From a checkpoint of a small transformer trained on Wikipedia: 201M tokens.
Each number is 128 + 24 x the weight over its row's rms, rounded and kept within 0 to 255. Layers, rows and columns count from 0. Numbers have three digits each. The size before them is the row's rms in percent of the matrix's.

# layer 2 MLP down (transposed), 640x128, rms 0.213, rows 406-477, columns 0-63
106:113109131151101133158150119122111134125110096162149109165120080099128142137143155091114096144135134146131155177099157148126117123094099169134133136182090158189130096164113145099127149138103133
112:135099089091131105132163130127160188110123130172152111133123100138148135172166120158099194143123166106153118149129154130134144108121146173150113152150139162169130151155161143124135161130144111
098:118110119120135128116130162098186114161115116119125156189130112080147133155088177154079128122151152121105126155114140110135116122139164137112139158131150130129128116106166141182098159141166143
082:150088135150117151121118160140121164128098151151127114111121110110115143124142184130144139144114113162139127142168110081127099125088108104101187116110121121155113137128124123163144110108124079
111:136132153164143143138125125071097133117144094160112089073157112139121098128127112135132096136149165114135128124129142132082122126136113166161163118173119128104100101123116150112159094162091128
088:135126132152146111117147143100150123136078112118145108129129127095134119136105071114115150105148108158101117171192118111115138110136155128112114145098177141135136112166099111116121104157113068
080:135103119085158143126117151112151112118162143116172106151107103114125146134086085101108124134142086082144127154126140155141151159111165165144072119131167102142177157117116129119142105120108131
092:166148148161154112107126133120079112130156087131134106054165076147112148128127099106134161158121137098118119144155131105136115138134139124094133131137139114114119143116116153085088126121130112
096:118124103176122155142183117119087122125098144122110155113130131126179131098138127162116106106125153137137130123121113117098113115118137102142103126084160139045107154127117120117130116133090086
100:101093161062162130145151092097094125150133128155128092117113144163096113128117106148096075119144109151078152149128120108113158121089164088126164126131135154179153133118106130109123119129081128
092:093131133143118128144147099131101093110163106108089121058165101143138118118127122157141141181122128139111114158116155150140119087092120139141138145159094152168102133092099154145139108143169140
096:138162146117140141142157118093102108141095125142160128154167144106097129147114133177137142140113096136153141133125100081086105139155152118105138117158153143103093096163115123118134111151126082
082:098122107143135142109127118102123132103137142136105106149149113104133127155147186157118086101127100097118124162149125118120145109131102141125163100140179164111110169161116121161024088121115122
115:114118139165126179127124116133165093119138103121130142146123142112143087159107108137105089137133127142144136119136103139084177110100154137133081127114141100125112118176117107163102114127118110
117:127093127142111123162117110137111085146162146118108113119102092115113091060108144099139137145113138152135100132115172157143126139160123141131155149124098141156098118111121165105098103122152099
108:160121139111115138120102084091106153163084117113148127152113103083179122116169153131102112125150128080093101115120135151153144119136150121100197114129095133116141131167121125102111129108132108
094:078116110086158138126148140112150083137119123083162130143143109111084118181139092171122113088131134095115168155117133125082107153123162121119143150136129077175081123111109073126142162148144130
087:110099131130151163123089161147146149113103189161155143147184179133109154104124141149092157104120138112160120148100163132098155146106096126140167124086139112135126144112106114156118113163146149
112:123064097129120097133134100133097130133104152129117123104089153133146154135123093165140107109128093143102141122169108118084138099107143127154110083115099094130089140109094136132140090103114127
125:136123157125114142146132079160143136084203174120073118154158114141112132119155133141139122136116151122127143114126082155142120134109106152144192074142140153102143106121166128175129152132176132
105:106120126104166137133089120119196147140119164080144161135095124127122149125091081084093156091107119172103139115159106119122175139142147123129137143099132117161132142115104089132101141130134132
066:097104087114140096122152132134135146065124119156125146154151113136155112153084120129149130109197092155117134116101136140139159123128121137126117087145130131087140107088079156140140100161109112
090:130111133145155123142123092130127118148133119173106135129122094119155150084163126176155141094109150140148104144118142164142111145110084138113176131154129132152104102103156156109095120152151147
107:107159132155151118089134089128083153119131096117165134105175151116111162110155130123106152181190128111121130106143158144163104122157131111150113132162111170103112128137127178107129153149133135
085:130110145146182112137127110159115107144102122143116177153080168159100119150148134100148118104083202135178139088130098132149148108155118112114120135111106111118122125090087078112135122109137171
109:093167131147153149177154116105127155116112097162085142100108087172124132082116121137116111165126090102143118098172066182158127105147144088139123123151141140110105102121126152110132110147142151
118:085124111140119156106155089115140134119095076138158123138114145139121143183099120138100102110160128164138115113103138137108101134076154124163117135119166136110113152151114113157156119097144093
089:117107138142120101134122155123134094126089118126146091151184139138118136130111144135161132150168125152171122119139146101113074135129112089095139132151143123131066103136114118149168136126160163
117:103171124137120176097156136130163154132064172124117172158127099136148131160116152142114138082160154076120099081142150125152132138152131133130125123142149154151123137134107106110140156150099149
105:074142123127129137101091110152153186143113154129136109154110127132109153142117097134082128130140124094101096122113114115128130125131122130102170151132142135135147145133106136072078175108145150
101:118153154128120106127153153120136112104120106140091172134109093115183142087136135132127147127134121128124140140114126169113161127130157110119124119171106113117100139145111120159137132168122116
108:119123102133155144100136117092123091147095061104117080120149120125121100153124129138140143113112110121153133189125143155084095117141172136110128143158118071109171111161123114106112151090091165
101:163151137168122154104090123125103138116077117150143119114156128099117118131136147116169097137163131123167157148159095058114089146123167150121128144136116155101073105132140097154095129140130138
112:151155128117064100147131146082112128156093139112097132161131163062135114158116085114133125117101130103122113158167087165067135143126148137131162099114127099133146120154093125141135148120128145
077:149154092115139130150185109125143069150081147082101102143127080096143164131099096111139163152118113124124107091134122124133098130127123120142102132095136084150116092153134116131140134086143127
082:138124099136144131105074133144143129111154095153129121114130152142100126140122169151133100150175092149144110133136116140091113105086143166128100169181141130100153132146136121150071099099134112
104:114115155084103119149134169104074151090142151109182132107105123152127124172118146100156197132106104116176127101137136160133146136153122104107110113141151135136142144051111136156148111116123160
112:111147113146146154163086158114117155138119084173111126134157128173110098123121151085147082129135129121108141114102146117140102100132073127166076123134121133153147097136139116130173153153121140
105:112138069128161131155103143159130157103130124097150131107116128115142150116128100113152157127170095138166103083162082171105117160127145133093097126109155102147138149114063142153058131178133131
114:137136126115123148121151163108179128118091181147142170135111139117149124132163101127137151158106130127174156105081094122073149082130144129146095165098124114172101111130124115103106108127098120
077:154115121088122099122092119127142139117169115098143137102177109120143153104137110114099102144150110086140108152082067127103133072178130117116146114124137095091146143120099088134126123150133141
084:108127121152126141143148144109174104167168117140191110138112139149162103149110088086138160143131111116123113109104152135151116134120140152119122084146099114132104127170145140119115125130128149
108:120166120130098145104101159155113146078077124120147166138154123102157121112103094105124137151133182098136115138132087093096163145132155103099127159133137078098127127082137095128105139173116153
092:062140099075124110160128155129139136108126191151150152108101137095127159170104142125151142087115138116162124145101137065142126127120161142114126165132130106116147144123114101159129158110110117
094:091115131175109089164124085136101115166149122127128057129151110139143106127090112139153123131134074094114096173087131114127133139150121165154105107114121106128123102112126123104145098150093099
046:116119174132124114133114097128138131124125099123152161111152125155140128068118127086125111116137138132170174153110088096145137136099088109124115124107069125109136100111103143131113132140120117
095:115120142131096100112082158148134091161154147129136152128115178134086140186137145184096112107108100093137127116109097110117107112095100128125136154139132120140111132112112080098113113136171082
103:113120149159108092139102122179159120118138100125087154115137139129093172133141119113147161133141155100104162137133126115169082112121129110126083104103143106141174141127133123059116099142135127
103:120181177169106136095127149155108106109121100167142098095127108131139142078133134136144107140104092171137105106091146142161145144162092168159149138178098116142142138128152136094112138119112114
110:153143161124104121138134116104118146101185136143149133156109136121102128071125146094155139069130108149117156099160137134111080168084100084114106107142102131132121082129129120104154132140162101
095:131142128133132125164155176139147158111149135127121130120132166175075128135104102118169115114101124161175145132157108088100087142162111161144095119151147154141135134075138127149143112163123105
095:116071100130120133102174103107105120110126140139149142135124054172103081142151132164150105144132139118124130088184129119108137137138134092134166126109082127131097119137112126151156132124110127
100:146115099110146118130154120103115113158091191133104180112116130107109109143100115120092093112124132139172139139150119159101099150141163162091140103142132172123085142105109136187146150110101098
109:131139137133109114121157078087114167136147118167125123085132128139170106112094088107095106168170120158120076145132098123086113117151125084167112141124117197103151127121123102119129106132107123
086:150129139141141118107155185125157162113141172125191113163154099133060119130093127139137135116177131147141126119077131124121126148120134099175140165083114110171123095159136107092114121106139138
112:140132124223136125109139107103102147180149093188093144134127141115105138132125109111134153152142136154096084118133145119122105122134131127114113127101120161123104184142136130118131127131115175
106:112152154106126157142124128107095073136147132143134161110074112114112144150147096142131113135093109135123115168100141121120104110136144142103109114099110098030164110122096124115120108116087118
097:112138123112101166139123163108132144119113131170076147113119108106175109122162082136115142109146127142159124109104112157118164102123146121128151118141090124142134136087099130107140126146116177
083:123130080112094127125097132105138113113191078128129143142148140148142134137143098130127099089134180121119154142153106137127112111146136133119133128125120144126136122146139109137095086116115194
101:134064099126130145135126128127147128105143130100124127134102123136117082144148133154131107152113098159132147139100110093116132136117143086135130144129138097176126141121159142110163113143076137
110:148119104106162151135075117154110116116104146139089130120120127090105155168156157118160092167091136116110133126116111152134110097150095120130110139169152148131163084140108125115144146151142073
079:133131130137121135118146141169146127104148126118108163110136147148165129108110169091075142105194178130120151129119071098138114062102164126141148134163133145133134149133150101172109143156153169
103:137108146133107116158145137105101115116129116155138088108147101106142131110133115151152124145140088138134131141133132130147122117140090110135156139109125140156148173124137146119150088128151135
101:152120155107151158152118123118132131107083147149135114088155111093103142122133147102101140115136142162184121147118125099091119136126121097144134134106168157115124104151133109106134158156106111
087:063119127132087152144096146161166158144144138058131119106089136117141125155077102094087145158107101153116144097122112090128124144077148190118128130129117120140132142129097117137152104178129117
100:136139121141139148120117119098155153125141103129090157156172121122112104110161127103152142166121123113119111146139124108130111125124140163120085085131118178090154138095162113160136124123099166
090:088131139108112166105122122098158068071138159113168145140171134106147112130131147148163108108096141156151140164102145102119147137138154103103096126143130098146144139160154113155121127121141103
114:127121098125150156149141128098119104188104143168113114163178105158143156127119121102113153145123163135143143123110102121167146138137105090105113155197143091093133138120118126142157185129138148
092:137140157143159117121132137145138133139144103125134109152137103143146151113111159136114085149138096147150132142165157113152137108132103126137177145143155207142117085125128185115089096165150092
065:135139117145077114150128128134099103109149131156115104104139112120102117131147117145117125114095104150172136122180139154147103073126143110123138138160155089034144091130141124161109116102164069
106:138117110159130134129162124143118150094128173188119150133106123117100141171104098107145095124098113129152120122133113147096106104135131089137109134164129120139145119137127138104102141136132119
088:105153160147084132135150121122099143150150139119132103115125128153114087098168117157110118138104115115071121130132127143146111131130137111113122114096103186133143094108097165140147089193128130
# layer 2 MLP gate, 640x128, rms 0.237, rows 407-477, columns 0-63
125:089112114168120112168145135140121136125141150146124160102164151145157111115153152082140166140105147163176119083132131143149163171121104128119106139137092142140124135138142104119148113114112172
095:118126118146134114169091132144104132103168148066159090154138126124096128134164106118165104128128120112153142152123100065125099136121115141120149085135137135132108159139135161125136133177107118
089:089131103133132088163139130099146123108133114151122104139108164142082133121127126140158123124117167093101122107108122089130143097112112180116102125130088131134146102130138143138095124151133135
095:098147128095146095124081107116094109126141092138129136150136114141141191139134161129092127115091097105146082144157087154150163117132137146125106122131124088147122112120193160097134109164121153
094:135120113174106130125143102110160105134124120151112120149126154111139124130129135082137128106092183148192136106083152153114105136157138127115120129107124122163135159087125135129122142076168135
087:149109127121147165127106132111103115143128101084137105134110136132121195137147166121132122136108139144154131120135133132104092155105125154141153088181172120140095116157171130150099130116127151
087:118133109093128095107134145133175140145091147140131166129071131137121099098137122155098118129163121159082117162114161135144147114117144124166148109117129144122126104116181085158134114138156127
092:159125177150165139093119111085137148136124099150129138134163120124114133141118124073109159118100201120140167160138120104153097113142110145105135099176157090140109113139119091138098160120140121
102:092123109165086141140173117177140165130131118128114128127132130138154116134111144104136148166111137147179136107130126140139127182100092137143072148144131141087146132141126116174119148110162145
085:126143122130131101125132156121148152147142145074082166121155114087119138122125112149119139129136161132123144105184152098145185137162106108112123114183131158143149126143134156103150100080137120
097:090090133156112144111132092158130165124134163181132113068111126157153159155167136132155161147144111108116122171155132155143120107112152111154165153109120102155105115123170123118132126109112125
087:166148105122127111129103132126130125165127121116127139165125090117161148117094083143114120160147175090123150122094163122148123152110186110114105126161094149120099146165138089106135094126095100
104:129123167143081079115139118151115099113139067153153170152149159147126125152111148142099083119146198131100115083120115132092120121147133115107134158118115119143146110134106146078104126110129132
113:124137158148150108089144114072122153116071124190155117136127168173112146153178124137116106118137121109096127149145147128151132148105114120115154079153153142122124121141140115145161136102100160
127:129153141132154097117105144141141142110108113142133103150162097132131120128131135131140132140146133129099120152137121133109113176152140186139140142123137052145095110160183085173135115120126090
095:118105163119136133100106109077079111160109105135105135092087113142123144156175154166136172146146130119138115126113105092115168138150126136148143098109127118114120171146103187101152118122164146
091:139155117095153116116142118154066163132130118083150044110083114135164122142140104130174126130139142164093140119146095157092114096134105157127080121164147091130106120134121139141102127147113084
111:151116127139141126135124123111105122093125118128076138101141122170137173163148113138110131110113148130153135098138163124089126101139099149142106124193127148090112157127152131125133098153130105
114:133134155143138129128133122130117093120171152148116087155167110207133161114132095089106133144139158092152126147124115138152150089136062136132136076134142128083139121118132116149094164136140145
112:150118122138104121122106153133096073144110134142147126136083126121128118165135149124130126151094154119137114132125145168151092089130108116087134115147142154111137112124169145110158106118122146
072:113134117183146135124145132135135121093132102159150065127111154100163137154122109135086148068161165109115140121069128122118140128093107161143118144164136111140110117095130129101115095135122128
102:114133102121146105095112117124158152156115130154135105116137176152157141120133110151155061113131159136094144176105110174131149129133108165121101125148179116147118100088158108100108170108111136
091:122145165141116125160116125158100125111139125128125153113108115117102130129107148127146090108109172046117091099103156114119106084114126111136168108148106221144122116117170151107124102118111132
100:140091127133150109118104161107096125143156122109135093134093149142118129157127160124134142167141109126109148136164112155131171115133079114116122133143169086108149112103116157121101125168157129
109:116095111163111109116143133126091116170112121121171143112149127136133109190126112101148118112135145161089161142139145139101092103139101167094115137133099143153140103077167165119116144121190148
118:162145121095161120114143115101124154119138141140124153149149135127087145105138115110167096151103123153060108109149124094142128089157135158116128110163170128136155110133140137121120162117117101
093:117135087121147118163136156152142137124154167153072122112112126125084084121140104149084126182158102137130113137120109115154141115120149132148118105094100095114174147089161149121126111160087095
106:139136125140148116116151150126152129125108117107111110117173110088115137168112117130121142075148110103098114104074116072121108103143088169156122125085153129135118158099133149117154101129161119
097:170120135087157085118094132136151114098141119165112078160159118145107105099104134182101108128153148105120136108145105139104135117148160179135141160122109112146129165096134133144119160109102147
102:127109187102143153128093132105144166137152112166105143131099180163149106094153127131110166103116111136094166109130116144143128140129166114161130127151140126121137120137135164141147160088079177
105:112160133140122093122105101135139145125092136141138125167102130152142136140126119149115105169151128121144089083074118119128154136131080152128119128146150115141123149108153144133139125113166083
094:163139117122142149120103083075120116123154135093117080130111151116126148117128137098134118137125134074108106088128120103134125116116097090142127110147130119117179124109153169101133156134129150
098:120109142142066106109098124124103137148091115153109109128109139093141109123119122150148146144086149141150124119163114140067157110116144170145139136134114130130109131154128142141141156109147122
081:125106123157118096153104106137130095136132071117133116107137099070098152124155136124105093096110131114106138114143113140099149088122091103142108121150092153096156140103117178111146106113175171
079:142148138135131105142053144136137101127132103166147165142149121138107121116120086124088135154147141146128156126130153158121147158124125110123128122171099126080153134095126143175093109121136116
101:115130147138123148096119117165146103084159079156138111131168165126101147130136122096140150146118123079157131082152100162103131172135135134117080138110116161150180127111173103140123115114120141
106:152131149154155142098165123122113108128144107104125118149096092121142152146114159134106153115153172140133127159089162124143133154107172129138164109167122145109119124160151121155108108126136134
097:113101095117091121123112101099154142103142096117082139114117116125102069078156122156106109105118156127157129128139128158122109129162094131128119128159107164132153160139100119166160152090111127
103:150127131129139161150120150087130111168181142146145170108165132136143143106167118072155139169124098108124127125097120109097159085114132116109129157145144118162131106124129161086120093091113097
084:120161126153124165127114147150120151095127146096108101159129061151127107134139111154144114127152159117139155098132161136111126120113131112136145140088105116127124109073146168085115127118144114
091:152122140098181140129102103105103132136107114137135119123128160126071186107095137141129107155163123122134111141140149122101099108132076120140110112120162115152137097112143144149131141197124148
089:121157143163152146175108129120099157095150114111165119143132107109130110151123090102141167146111122073130129163073121110138135089118130104140087124167125076099136157123150122141090158175117129
096:164179143120111128149148125111101137107105114100132111143153117156118146127134131140124078149125136093120127122138110167163137135093037126139121125142113152165107130139144096122115088116135147
101:114095164137173126152082152108098125125088115120128125114106153142130178140131116117134153163101116140129098120147142133137158119153055130176179126134117118141095070133136151124120164138095137
050:140137094098176124143135145115154137134156105142127140120158157155155139096147157152113164135136124130114156097134135136112152160114167140114157099143153118157076134130117102140124091128094128
096:133148130131084174077126134138161129113159132154152125153184098102084114145136146141115117127070114173123167159121156116118113105117110178129146151128154167083125135091121105139098153095150121
103:121129134151173096142117100123130109129137103111139145125115143137142115128123142128151092111133148136133134140137092172122085097154147189084121137175113122133131184157158168141099098150084165
090:117102149103128116160186115130115149164089106144166122175123146110134133127118150079157134159111141117123100132150115138150124126117112106139141079139156158134166154122163141137117110126137168
116:091096110119218111155108116117177096096183132166163165111130127139109143153126163134105143137148066129130157137128116126114120124108153123124091119189118122105100123145125152140117114120093165
100:109137134125139118094142144112134083122116137124113115103125160079144129151145118114150120150114124162101106149134128102078157130157111165144173128152121110096128085150183102158160125133175097
103:148144151122156123123107149100109163161124159123149124070108129117139106104170100155122117161148134109081121147118088079126088133106152112134102072165127108117143191137112152108119084109160111
105:090158095165149139135168166147118112123084112106161145130127129142129132081169120130135153164126167108128111152139112157152160121126138124101111153182111105117105147144142109125127109144119144
114:120117172144135104113157133122155107119124081138100134138145113131103135158139158089127139114104144154143118134108143139129164123176079115159170130107108137106140127103124177100092174113161135
102:114120087146130146156126136170147138150098142160132157097123115088133146147092131166137145138165094132142113174112139137140108100112140122158161111132111160138129101096119133117121104134117115
102:153152092083111103132168123108103097117116104126123103130172111169143151155152145124114049110110118105156138080118123130152155105140091162132114115127163116134160137145153134089090101131136102
103:117149142096151101138163131152101175129106090121112128135136118112123155125144124117118107148122140080136146092124136089152147135189128160140100161118139131122117163090151173122092147101163121
099:142120110120116125162137131139087136135193121126147135147171136119128131149079178146153105123099135131060131117108134127109139122110128112137141161109172116167089130142167141144127105168091082
093:148164096139122125113125104100136107122143099151098114151115117144080146137110095171114134090158124091147165143102128128135165120147133130159109136145115159109150115147132114159102155091114161
104:143115110162104094097123125168192131111086141132155127099124100127116176087119086146112112176134166124159134191121120165140117112139109148130178109137111125106124120103129127081107146112161141
109:177121147071164119120124087134104093096144113070089137133169127121107175152128148092113130178120123145140142139153156135105109128144146147108139128143144165140154097061143148106133195130141164
086:099105159136099131105153099109144099139143125116160154124123157112131140125123175113150129130091129157124117103167133162137140161121111119135130161116099171149161080156152128104158123113065184
110:090155119084050123132133089147147115151155145117074117124149135136086124105112156114156133122111139126110119128127150136108140109118137184130128145133129140091105073125140129132149164106164150
100:163102140130098113115073129150138108109105114089124111131186188143108169178140126131129123146107145092108149142116161139144134112156162085104147113143098145118101126162105129129089122149124132
099:141134135119134186139107161092096153131129118142078130084169137099130127129085154134142107162110159123117134113128171154127146146130147170112096109114086138108139176131162117125133150115138137
112:133171144138143077085124096121110120134111128103115098102125104105144149142133141108130088127113106112129149148127129124117150121120140166156083074163138127115115090117123129133153112140101132
094:131136127114134117093122145124116138125099109102136062118107146170160110170135138168103119102112142133107101118098145147123115123115128153097148153121127106090123076109120153106130126117157117
105:106093119158129084086128150137124152117130084144116104148127148135132139162131124142126074154105165116171172085122149132121141115163121162122149101134161114131120073115160143111100134117190166
093:147117148154138157158100118099141106114167112140108147132119126104075109085102134148133129194108164107123112146099140150103131142146169123181153083173140124123163151116124106126132152158088152
071:133122160116142113170119109128101064137111143147149147116138121126101151142146154119130119109120090084085123100140172145123117136126122112092136137087112113144123096130124170104136116133139145
102:124111101179126118127112142124154125122137085135115129134089130155092119124060151095144144171106134122164146133116136109157132150163081195137118148128116123111126175151159142130146179095105164
093:114118123169142126171153151143130159117163099114127125108106140136133115146166167134123125144079117169127071088153155175127152167090124132118161135131090113112131125112116143147167138079102117
# layer 2 MLP up, 640x128, rms 0.225, rows 407-477, columns 0-63
120:080143115165110129105124095155111134149098141109107125144134115126118133158155135170195076149129153135130108081152130125116128159132117097110123134115135095155144103132165133087148118158120094
098:119151124114122118179130154131193123145161142092114135165138118077110096117069148134138126125146119117086133163112104098140104130138161147149107130110159114123121125136178129136121129141104082
083:131120149120143180102125124132111153104092141169129133148107094125112162140124189110145100119138130171129116101117087071140111124115145120133181129110098112164067148141120119132147148092118095
102:147147128161158141134135162130148172121122123160105122097096116133090103142109084169146115124167158153124143156099157100093140138088128163144157137150150152107120121097105130147128143122098145
097:127085100092142149137118103065127157120127107106153090145136155133149150154128126110124130151105105138117125152155130138109112107147123116158183097158121161148081115174123117135149134115162133
084:091112136124099112151124158147152127153187134112137135130159113104117140113143141103110089121120100145132132105107125147147134159119160115146121140123163118139135132086136157124137181111141127
092:105101120110142115178120167133161106165109151133123126177143154129134111169117123126114107113174098112137168121111103171139117111134118091169150159147126140150160110119114103132126125126106173
096:120117118146143148138175114106098139100119124095136168140127134141179117133132121145097134123136126146118121107113080111116080125147122115160090097126139128083090137173152082111160123110129110
101:128101143128166171114116093140105128134142136126162098143143139151130100132087135195187167126131096144151145144152133083133161145107162124156156119141155155095127109131090146139118118122115114
087:112109128131108166143117114096113117125120082162136091119131140145105122116122134155142119169139112102124120150084147190155144106090126144126110148109100113130094119073080119151094123136180142
093:114153121111099121136135155153139107164166084113118154130166122129140085083107131111136103117145138159115115127097146115158129079112157155117106114097135178127163160132115099150172123137145110
083:085135131191135117102132130125124113125111131118096111108089124153124149136131117119142126101121089120069116145149105139168177119134121147120115112136158124078130202135162146137094139121102116
114:145134163143153132114110095134142108116125119139111164130135139109116141119095115172093103120147150117145139088158107174102151098128147162101092157126139130130120160144102087115101123083124142
123:142105091100093167148111142163116117138151155112131096116138107072114150093080155116128148153142141120158112127104153107132100132137090157142116155128118123139115133111119167115102080108147115
124:150111131140111134180133088103090114119126085122145159111120128155119153113141137142121153131100135101163120073139114161157115127080119064105129096153133177119110151130095139071090139120103150
090:085134125063150166094152115102128140167127138104105130125120080133100098196149125152140129087150116131159140137114150161111143145127166139175136097096154069129113119119095161126142117093132137
089:134171093113082148122174096147113126105099159147101107150104160098085128112136124111130133161176100092138143144114149135163132127125101104151124156126147172121106087102114096126075119132120122
111:129099116153089111075123127137140107154129112181148132163114119116100134105134133174150128107099130163124145139165141100124159156166156175165138119106175086166081115122145123145135116097115150
120:120100107128145150117139117152127143101175175130094126161162117132113094144118105130109159187141140127129144159130149111176115134110121155169180102126130146089124147156152092166085151149155138
109:142128142122123118137090151111158094141103171136178140159074102118076087140110123150084150155107139147149130179143114168176084063129129136111138099115126115098144097091142114131136116132108153
069:109131133082121102126122115113105147128167129095098103163149146114084099141126115104147126127123078147116086132157121110128148127142083161119132135128160138103125119124141144145164167091114136
094:151174158115108141123146090097122145072135106130120167155150111075120128110100091080089160154129137101153098122132143125160100138137092123075142150103113127111111110162117125137114107126147141
100:105128142145108118084155122095103155143131109116130143100139192133128162131139106096113150132189078138113146120115160121154118124137109118174120134131113113091109105155128135139140176133117126
094:146119139174198123118143136162152109114101117152098147145094137155116108176139130122148118132094138093168167119163125177133150096142120125137122143105132124129124126115129126150115126132133147
117:122147149112161154159116098124135119091141138099081114119120137140125158084114147147088136143124115096146109109133074124144202146112138076151147114131136096094093131136103120120150113146080100
124:068098122141056120123113110130107112114094102164150118113123126154142151159149131150104110114090121160123126123127134140122157143094115136152136120145152093101085144158139108132159134086127125
092:112112107126133121117122163158124149148130155151117155084135102115136126121139155164124151093176126176122109152131110106090148108129153127136128129114114104109105165144128138131168096136139121
113:146112173092133138083139141118129152133089104102138120128114130152114107154101141135126173112156158144124139061120147132155140106168129158099113091150155158114145170125129149127119129104151170
105:101150147122084170158143141135112145113151121157128114095135100125117136090108123123151140132118179080095133163152159094135116145124139116124119106103121111151138115162095109112101142132116102
100:146144109150121130115109153126164162127128135163124128164144114142098169120150113099099125093187172130136161163154147138136136127159088139113166108125063140141152125125111093154147166160204119
106:113117108107150126096126124061144116167126126094103130135111127094131119103142127180115104135109081143089158162144151138101112153128150124141157119149086079106149101185123115119127163116115143
102:143128130154143152120126091123089128149073142149123136126125128118142121156154177133207112110153137112128138136141124072148118122147144167102104171156153081158074102174068119135107136128105148
105:143102147143096110131111102102084121165116099141088088115129122088129126131102104147144154138133136111161135103132107141098143094119167153143112111161116103116090118158124137133135135099127135
080:066131135132093114112178114152130060155083164097087115148122146102146149191117125096184175116140165131125109121146109134121082130138121124124130140104126080112097099123150110127101143124113135
081:127088099138136128118138174100144129121115103121108146189105166131100117132126136079133082088142125137121128153154130118091087107125117080118115138159107138152180094166111124154117120158143179
101:110104172148094124125122152128075160125128129135165145108110138162121130203120132163140145116129113150147097119136181133126147101138130131100139138098136122100111146110131129121120136148130181
113:099146123128139144172117169120124164142131129125116119138152141120131111114127174074110083140123114143140171127123124120131083147135074112174106151118137139147120101148145136111163182177128129
101:089091071150106132145149110135144175103141113135131131092110126135109117126168116076125135112130112163164137105169099151092083091068139127100137138107113125130107107083086136126125126150120154
104:138106124103143174159148123087169116137140146130152143145150112125146134111149094043158136169128116124149109089102128104096149082109101099140140169142133122150100118148114115110099102109138077
075:072173111111151132171114104124098158119113141100145126126130089094110188132125128163140166136103142136104119173143173131102086114098146140107108129135137105132125132137152150146109100146098098
087:093127153153123120126136175134192088158120146139177157150106114133112122130156126121102151115132130153142136131100151113132138145143125172114116118138171104094077100118117144119115087123117149
095:161142148174151143126109154186129094120120149147105142174117154089146124088132129098124111172088117121117145105130111119118170135167104137084104155128109127104128117094100130075115105138134144
086:127162117150128133153191115095132123099132148129142157090145116113181157148138147129118117075122142093181127136127125107114155140124137112113145132154156141135140132128145104169142113143123147
097:107092123127090104125126065125142089160109124114120084147119125130141120158141155153128125090155132131135153127101132100139134171121161152154103120158120157119101139086122110127132115095163133
051:067108164152132127106135084101150122114130128146121131149156146112135126164086102106120118114113113141139155131090108125166119121109089160134160115121116117129136115174127128146143166112122142
094:144107122153132163117127157109139092132088125122103099143152144103153107113169109139108127108089121129100122123138164125157132125074092079132132111187162118119102131148109118123077132155135131
104:160120147206097135157098146150144122122114097149117101083147128154126132150163109129110178133112130146149151125107112139111168153121136088163118094126090159095143104164098127118148126145146103
096:135145152137107137105084143126137114072162102121123119116144131147130149140125119164108145109099125159121138090128137151122131136146114148121122165156124099150094121157143119131136135120066123
106:068098167123119125152115125118102116128168122133097109131111184180133102130139131122142128148131110152134147076155121159119091112135122142133108148100155116147114128140102106118171139170129145
098:104157141126143110097157172133116120145130134160136124120138112117146103114144140139130112143109157121123112170159116075116078186154141171140112133152128075146133120167177138171175120126146095
094:155194084084183139098109136141114148154119116120115133153061137151137125143126132125126118165128116132123107118166139144136135130088148103101139109166128095117098134104145136123100119121121121
103:108096135105138097110147114072129113123108146087117194103112133165080130139114131152121073109148144151148122165128117142133094109143159132118122107187128115131148146131165145128115149125063136
119:118129101086136132133114112099124144119132126120169148106113134135163130106108068168091120175126137163124104147114072092112089129114114142132114128151105182136086134086129111111151097143147122
081:126122157099122125095132155166168134127103158151101096112161141111081139102108113134090173139177145129155137146143117119118100140130146158151131095096137110140177127083151097112160113142143133
111:081101147180159125110137103123105167150129111152108190148119154091127163158098099128134154170189121158092065119125139144114126145131115082118122143119106115125101171163124122151154115139132155
109:073158157095125146134125109091106106133151139147154140120092125163131153156126090140140113152101119116135103146142146115103113172163138147097142130133110109076148100182125116125140115119120139
096:162141115143123142123097163111121108121121152109151139100084137148183116113115124122102144137124117138121146107132123141134119158117118126143157127182122147085120135133102123158135095140116165
082:120132117144105080124105087070112120083158092133113128095128118159158125122128114145082120087106103095125131117137118121152135126102137141105092099122092124114139126153117145133129072160093183
105:145108076134140090123109124145181143120116168122132105106116130098124133118126128115102092195113101151150154120087113153132094124119115112123134090177128129147124128109107137071142131146148135
121:141129092097147159158106130102116126127125125167095132151121135100103140133132140106161102139098150103103131119145082111135086157100085098105132091147178143144156100141130130140129138152122090
087:093130123132099181113129152105155082152131129124160142107105135143115148152156129140118102109088101108117136101167131145099156121124065116106115115107103138137132147162108150138171154144126163
110:162117124157195124134128158138123117102097125144174137159116103095172125145138110139130094141156109135128135131132130137144130128132109077117147130130124155146168166122116134121130107149101090
102:088133115108155157148124107088110147126085122122111108089089097104140066115088135127121142106160117149109144127063106124122122119109076129156079148139150162119119131145119103161112121139105128
084:117147156130117119094141163150162126138126156134117083122136124132116106147084109123133118171111114130093185128103136090165166173125137171114149127094121143107114120104118128080092153123143149
096:120190107125125124142102111120160094069122145109108143129138114117126120152124126125096159168133134099090148141132155099101133151146124128158102140114154113117107128158170095134150137149108117
089:122149143112104124108148115083140124136097137133127117165139138161140131127135144153159135166098163127135109125105130154135122116186176128079094134136103102142119125132171105095107137122146116
114:110140120157125113127165128146148126126090183174132163150162071119118117156090099128110115144136121119175131128105126139165100137152132095101121157114109095145172117119115110147152167147126091
089:124096091105149128123147127123121115153097118137151142113117093123148173116133133113134113129143093121118142106167131064156106088114103110050117173130146161155159111122085170124124141074137071
064:128097097175114077133150117153108152128153123131103131108115113113167164169116165128175136078093099142151124128145103162129142135122133119098091154158154104123094098099122093122140181145124101
104:109118163113167132130120142143112129081141136188111105103128114138145137112151113096113103082127144137145139108154130154103120096129160163081143126146116116187140142121125094140124149169143143
092:152116136110120131143120100149131135125133136125152120120127090124142117122106181172148116139100080117128141125115110122156149111136159108152114129102136167181187087068112164095120143169149129